config.yaml
norm: "rmsnorm"
norm_eps: 1e-05
positions: "learned+rope"
rope_base: 10000.0
qk_norm: false
attn_scale: 0.177
extras: ["capped logits"]
init_std_down: 0.00307
beta1: 0.9
warmup_steps: 384
decay_fraction: 1.0
decay_shape: "cos"
seq_len: 512
train_tokens: 96840000
steps: 5911
Each number is 500 + 50 x the weight over its row's rms, rounded and kept within 0 to 999. Layers, rows and columns count from 0. Numbers have three digits each. The size before them is the row's rms in percent of the matrix's.

# down: layer 6 MLP down (transposed), 512x128, rms 0.0873, rows 40-64, columns 0-127
# up: layer 6 MLP up, 512x128, rms 0.13, rows 41-64, columns 0-127
down40 136:521532535521521455485430581492473492503488461488506501572593586478483554501533542595473546477526453510603494537608474524482485539542514495398535468483517436523450625530539548482509486554468407586497512401504522454456495531457557512556369466473461390411472515527511473459420500499556521473481596433569422515507513419544565455447473507595428508617511533530450488462449511491543566501531
up41 045:481530487529449458562456496482511460593463535429460509465437420515619484498511532511466519492560559611577545555451471448490571508481590482524500543444433499543370534461508563582592530569508477522495498514547435474493492574363451464484526612458487449502473437480525511591588464489508519544554479527504427476579479469485567572561514500498511385464508610513537440473539542551513532489473
down41 036:461503533474531535475518447532470500418542491514530466475542606533480526385471494508530517492338453398441473509512520492465432511511340503497594457530449533458621549547533533490450395463494534509482509477479532484530504462546518494544491404455543513501544504497504392468510482490485558488359523524559495460517445571591466428431556520522422559528555490499469454564444479480547418472557
up42 128:573444463475561432524457480543414500503462578558480474458475524480558453475437605482556351492445456544395423416501462497443476511491456573436557517517490383560494479491492526522482522562583580422520568608491459436613516468434470510496491548493513496531552475416494536590548552523441497471516552528499528523540534458479502469487483565488533492493481639460585519576490485502523485538450
down42 114:533506515549493452571592605540480490504544473526568511510499507612514556373415487467462509493389441436484551503514497461530489481467469531487424415451470518523470414480528444462552520568521505542521539497462497503471478540445442353543417468475545557525437529519474539508518543478515481529424599407480479537538412501558463476541597471492541506406531399384517499548483430473497571464460
up43 040:505548446464530527556510470519554471565470516523554478528397448517510471510509465529479434538592471667498443529594480437433541427547574526538517515479437507482487428427486538618600493491480440516468432499442470521564459478408534432400510574551536434507404477554549516616502493503561511509527442452491531517502472478522554563500534604515545482413547507539531403531516572479466480501480
down43 029:460508504494525493425455522502493458432475484521528525518539484540444522483446473522476550480239462418542530506447584554412436545464345499443518451584475470456511547498548503417423470513571551519547528442543520557569529529478483563550484449425506524466560464477477550482533497582430575431426534525524484472494469526562410475489432478504490529488497492490518481560473481455569519496529
up44 058:464490483495524586518585561518508502488523438506484478531431456656565465481530505603503551517555475620461573525545478517536503453554585509518512542501513546495452423478523538593512545551328486537508522487504496421498485523374436442406450519507586513562479509496478496580464475426544500517587484462552489526500463448432558510466570592600487486429477509535501458486542565474486499473543
down44 048:477501513504506496544429505539528508435494538537494498489571452507490548443472434507536537508273516436505491499449540510407475561465336532458509375564518485479540600441504516430469435459598554530507511521465610594555437573503542492569491469474469498499481480506540514533540481509396495544455483525512440474449518511626483496501436490436484524539515456456536525512506492521486428550459
up45 132:456508551452536539549625544515472434512532461515503617537395401477442462425567533579538483521517492413465594461484469591576446505532439514483514566495584574428474545572526536479509557583459534422431587590518507500438568564497484404508467556520517519516461486495495501472472455479433596493561474504525508554560547454468496530504520496419572507492525458524540460559532565418459461544458
down45 141:566602533447420562406489419432543577386477501519446445503620559404524552533469466523471484461586388513488564489499532507521519430523421517444569511413471519469526498472590470456468552446452529486522439485456473498462551438507513529426533547491433455522399433456554569441433440494478475457504535503512469481489399451541511521463544445451483477566491418476430485516487483505528487463400
up46 128:536519514473521608556546553529441402471496521324479552392499585531480490533492520535531506585492497455369554474526536522420552489606501525516453478481472514474534482473523482542595388485567477577544491516481560447451570488487444469561495530524495514474511486515425476547548532421474543578506490560486435530485572489465486422583522510477565584439568512464457516506551483516477578411450
down46 138:486533425574482556471501502522504532462492531464491496515492484394541555532583338531493438468562463470523518500597562432563542426457501544456484473459473484538549529561566450453494418469446501477610497410507480500626583430507428613506486462438473446500549518535554555483482455571598464459458530500473529463427535521509530468455503479556404508576565427501538496500549414448538466516520
up47 015:448504482530500422550484507522507518458454560574445533478382475458458639415415454437483463468522560460637486517591471406409525524512517467520461470627588439491446499532434591506545456486434505492589535482456428528517531457464447542514480473573507502498395550534557508502476482412481484531477471520417530499508598502511491523513484588509529511568546504488554438501535509539545433443454
down47 010:512578520501532472427562592536512475446550529502552477588526483533505476496530566578524575471480461515498586518465480523508431513407495481531557468440441499502576418490455487486461495483503424439481458443498515527451603580574487428401466467508469516460520545421460546521573426506505436515606447457541537538553503601406487559495431417431519586449495526484462547426473485435494525601603
up48 131:445500538453512477530636511462458514567502489434474487471399553464486565402495514587496488552540506455527481444436465489548499438517455497471545548516554496529432461458505521556568508551452532587456523526497498468494560518423477463482449534503467495535420413535451604442530415485376516520561457424609433522616528485499442532490553531511451472470509473462450408587531495511453500629566
down48 119:655462430457479568504452495510473531494474381522536454458575453426561412550466502544459534418523509613523484463520583578518481483433425494463500538467519569469492506478533500476478586477471491427537426353480526443482513440508535568497531459515528457498497504448586495505451457506510509470476463494517391542510504491570605505466468376439607529455518556494446510514457491535425480437506
up49 020:451489573560522424516467502481527513476481554518475467423470537506547410544477387567488484472524488563540501493560454430526607573472537466530515548549507503522456491487526543549499482490511718479491535574551472549516526597522470456482542422589564480558388520540511440457561441541518458521543492454506480505539569484477581529607582463555433503471487459495532403499523519424537535539447
down49 013:430458494432497498401520490548497384490546476618486522447577509448507521424541596423496576377422523471481529540473484531505381442427476493501472505481481415529559438475413469471476514507535475557535517519463494451523506516516470516549470592518420504520583503439445507523429459443518506542646440505525497474539447487567509458455418458446452531503539567475478408509567398474491458477493
up50 028:448573446493539470568491482621557483515405516495593534416491529395496504449440437485484511504571436505515513547537417494455525449445608524457509546506526558473424440464463507487557495476478579509530474506491461546486502477468467464488559528471483423481484503471531442524499432535553484546576498402507634484534417433404557479507522410537444484360553494443476434497389524460541540501448
down50 021:498516507502523478368498510529472468459598410513465537503538445584472496431487501510550516513360470561628544465458525518518487501580347483504523488477614438482492451479509506480473510494497460504462593500480499480467370433554566530516494452469518588499528553479452478542449416578432526489456633462495490492479424558580482472571463592495470521490513515526537511510521502436486418495551
up51 022:510435532481466566588524572630429479479542395470537506517484513526549402486501524589457564504637464529513480516469438443526525491466578504559556567407492578520549477476524484510535544524544527530463446527496531521488494494422513492468530479527540473529488484447493470553506407479488459489532569509614487483512347505373516410517514437549531522424419541427461603512441518466471518533532
down51 014:469520463498558505484491403521492538517499482595512547448579510431484537390493423456516525493368539479490436515558514495501506481534336482431503426465481478451448589473470481536445493481458510587480574509502523518515463472519533522616477508452549496439469460580574476530436516491422448542447589506429502400453501521549427457522403537460458497550553491538505587476544499482531461401401
up52 140:530514527535482416533521511525518367533473594512592548468350531482520548556432582467497492590487479441440486442466503450537442605535470571531359532509534527478461453438468481461530496530453438528452505443454468472557448530493499543486498605628543501575522493435535522555533479521453575615516537452433532467495568504424541507537470501466414418522466482508487529518510553535491502506463
down52 153:473439529453444497436523436500500488503537457501463480521497526450478446761485601588471526491475615567542602473503422513440545520475616495474511548505522422465520484517501533449501506515490531526529479547520457481481487495489503495486517511444492550463526549503460463460508624496515412433469492504538491552500453517460494500423478489608464543498526493431496535484479484685469462485498
up53 022:458490548529515505468554511580549437477534397401530479533492497575381387555456537491410501480558410509469450483497477509556516478527470478487430467486573470457518539453628528509444453485385510537513549472473500624528401453476458484462493449389523492487534573511532523504503499480496507504579485412608536468466438497433523430505607427579477506496460489536477498448561478444446528544535
down53 018:527543453497462441549500550493529464508475517610421535467617498459597534431441448472536539507306530513506442488470398526480540536503426515490530492516541451538469504468430527523490527467560517478546545563506581483435488516501607520578475583596473528546520447484440490533411531516498339429454490522403492475504483452526464509542442520495535520520543486486564515551540503470526433418463
up54 143:519463494476407457552559564541368440528495550380418530498523496553542489533459557479475451475522522483383523472507465456477535567493471535612482587543480521516427401391546518548483387530479474495532478433519432439559470574483566510394447596508441537513538474531512488567552452469534589513526504521467505494489536492468507555407511522520505478471456501502482539550620561507567419517501
down54 152:485353510550499478549612534559479565517490517472512466485443461534553478583497510467556413516624492384470536532536566449521553518433528500467488504449501447469451586506482448467493500515546504543481454567506478418489402528546664555538527469500494522475603544511501584458526391469556497499505534492570488550411494493397477564434481448461479482414536476518473546508547521512561458486554
up55 141:519493490457500595502442568565466509555553600427537603531538480540485525478478619537540507428477459436452577519535432434627544400560486590483573550505436553448481485492491510545473454594507521540471553546526460587505469515476533493439475519489566497461457517484567529435513503558514520562533434591505494455488561508531662515465605544533508543487477486493572501542509523429521456434485
down55 128:512477512453554550537548429513577488490508504529613539432476461602479574428459482486467539445559538489558407474562587447369572519428520463479528550446531507563485539465498515466425536516536468428558517555505498459521367433412564574502566545592442488488519527407516548542464556506530509438504483453488552517488492529492541477477488474504381491580500426531562547581582451515525482461474
up56 136:474506484434533528525518568483500461476506510475495550462468616450504452470473452581462481472463431492461574485508418558605445462481496460459520500506535522456412440475477554506498500499499475501400507499503547466496520543468504469510488588439503484609416446499510523485590442545392540543538583426496404527570464446424517453520483529454490567502485541615505577450662415509543459615492
down56 149:554508454605442470503511560395406487481475559502473588473613400513548543499463509517548468453519413426469547482446531456455465471468484454501484511473480514550562510455491424536468499410422440518478468477551384545546489597560487527474520535538460494490542467400556481505569516544556410506529444580480627439464503508518580463524512443552543558528537465535552509499430464556416523412475
up57 025:445515549466469472594458451478438489422504424503481521510483442514477437527464469555392579502552503533568504534508433566502475530496594519553496570455503584484378470463446531441556518453551451476533504501445505535601504531423480478477534467529495412544556533489467511528561393517472523505609522429621530481530538457383641456527504490606486457451508484442480477486454502457443567520472
down57 018:527479474569546506408479516544463574510487486618503549480558495509460573384480497501495488451391499466467478474506491462562552451511316472446489461473464484514550496463489589503448529514483531547554529495503488523504440408457520509568474478465526497385443494544461414449519419447446517549472550559546522417453489521641413502488514504472489495486558523576483466498556472532476344466491
up58 138:535500441523453529499538398484526454485506476421509440488414583461478488461478516453507504531495569435529529543471504523662505429527493541519536526511516475398541491401378499541521424505478483489522425520392509526531538538465387419549438491507520492513456474458499431467532546474488471456537610573483469556532488533530570486458485410475505483348521425506504465579456466506535438607461
down58 124:513512490486483469461422558443514552514544463486464520586562419464423530475495483433477459472434497541486547475560437586435611416377462466529544526524493493547515528535567440448560505516533532531491569479494603576475502484495504458515545446480424515572481507421488498532488502458528525465483374513487491436554477533482580543406394428508591539632464491534552496450505560526467484390435
up59 088:520459443567509483520464512525383488493482473405470407546479413536503466515526544448481600567524516520455502545486486461562594483419506449532486530504482486385454371448419509471478500410538428546428462546442390524480528580484470531492468519436572514514457408486484523525512516543518502539573408504520582539562486525462504560390545505548595465483504453418478475499610479481492458439523
down59 064:515537510536471412528544494430570461466456523558515545538543585487499518458656466541580351484387459461386365570540472473516522479587423629499504518465413441462451500524510436580433428522476548519505548434534559476446562518457515487497490435477489508481481536569498458511517531481407496494490530587563534514528449515516455498502481470441505472500483550518508508463450490466551478438444
up60 142:460466524461446405555472522520434479550412488546517539436479562554572474469489561414516531596422509467433490570468404519574574517461486544531412485526482558557514455385415483445545476484484508513467438519472506422481439437448509474451542551556482432615516561529510467586539534505457563522512418453489502496562493422469559505421493493521562527475524495528554609481581453414494475506408
down60 126:459531589500561524499477540538434452509519503439524531562537479593476593513597444517566495539558525467450484518473607469506491495584672475499490461504442519490572477578495466493568536470512551524539598486463465568481500516475509514430496524631531558514545430548512528569573475442608492439443534478543499477525433536536396533414386502447478431516497545477497512530534452493489599488505
up61 150:463394443503457386522501570516418424490580496542547591539501491526541542461595558471510588494508495448399516513593428515576500486536470622519526569526464563528511470467486481558505520527475569415490488440516507511510527423485474525431520610568514532591408536562539522392498442552460567560448451543543514448520548490460579459523528503583527537458441501591475488502483488467535461473510
down61 153:470451497552485501381562528514490459511508545458463506551602487450516495536542518485545523516620596595490515508553548467471432534454460524443497448448512531527586539448510442537419535457416508469500440516434540442534452521520473577512565544551466490423409455538463409454622388467573494488437552593416540526462505499499487574567470407522435571430542483508545489512531503495543501432519
up62 024:493509499505520464486595496514622539468564531475498444577526526507562417470485422414528449559460516491613501488522575405448608488543442485492494480445378420525576484491551520478491449539479512486449532561455465467369475462447571546471463534485467526450391416478569395477478452467484467585520433560386445528429534459544455496500477565479523492533480478542579491485506500533516483478475
down62 017:446484552483533521499502483534411482511515550490520457424566506493548567459444509412454629426540515423453547493411469479444384574417730517546559461524424557520434536505475490441576504507511466502413516507522540473545487601539484463456512572493558440494581546466515540474475488483560468478533502542480488470541450495419573495436456445529509510519504474471510445564506459474502564471491
up63 058:461523498411453444558484475484561495618479493434523506460506512478498558491460604542401481448541522634527472459523464587543633588525557456548395514426506471506433412403601498564568469518475491533511506468451490556486532567437437544585494514480538511478529462425549487536423450571493494496594532447470528514540489453437526518498480500452492435467507478556467454593536533549492534553465
down63 043:406500517496539522370501477504456477407578532485395486533529523515513520395473462534569524524296513447437509542474515415443471460497463529422560505540522556568512513595488503540446444432535598454528491477506517465416481516514577507470414430524545536507575566452414488525494486464550493514384488479481472464520482543582456444515543552452500475539561518559525476442515446497528454521502
up64 146:598458530576446524571527533496526482506522537558467507515494428484503464397516486554437485526435425452521474566479434425591478519546432590478562606444523503421362556543550543569548482450515519450470542359522437539467555502515511466484521593501437505473466464472470414439553453532520519552592493506537606460570467539478481493472573583501549489503544538534545561486543482496562521520446
down64 164:447475419469479609496550502480567520512443492496427566483461426442430447437508416592411497470487469518615534473395535588484507540469562500477495443512500476574382551472537549525518487510526591557472498467397417402494527494579574552470527452456499483493512491429477570542523525517523507401537432579451544508476510508577456474484545513487548525471563521507551496465540383584506541529487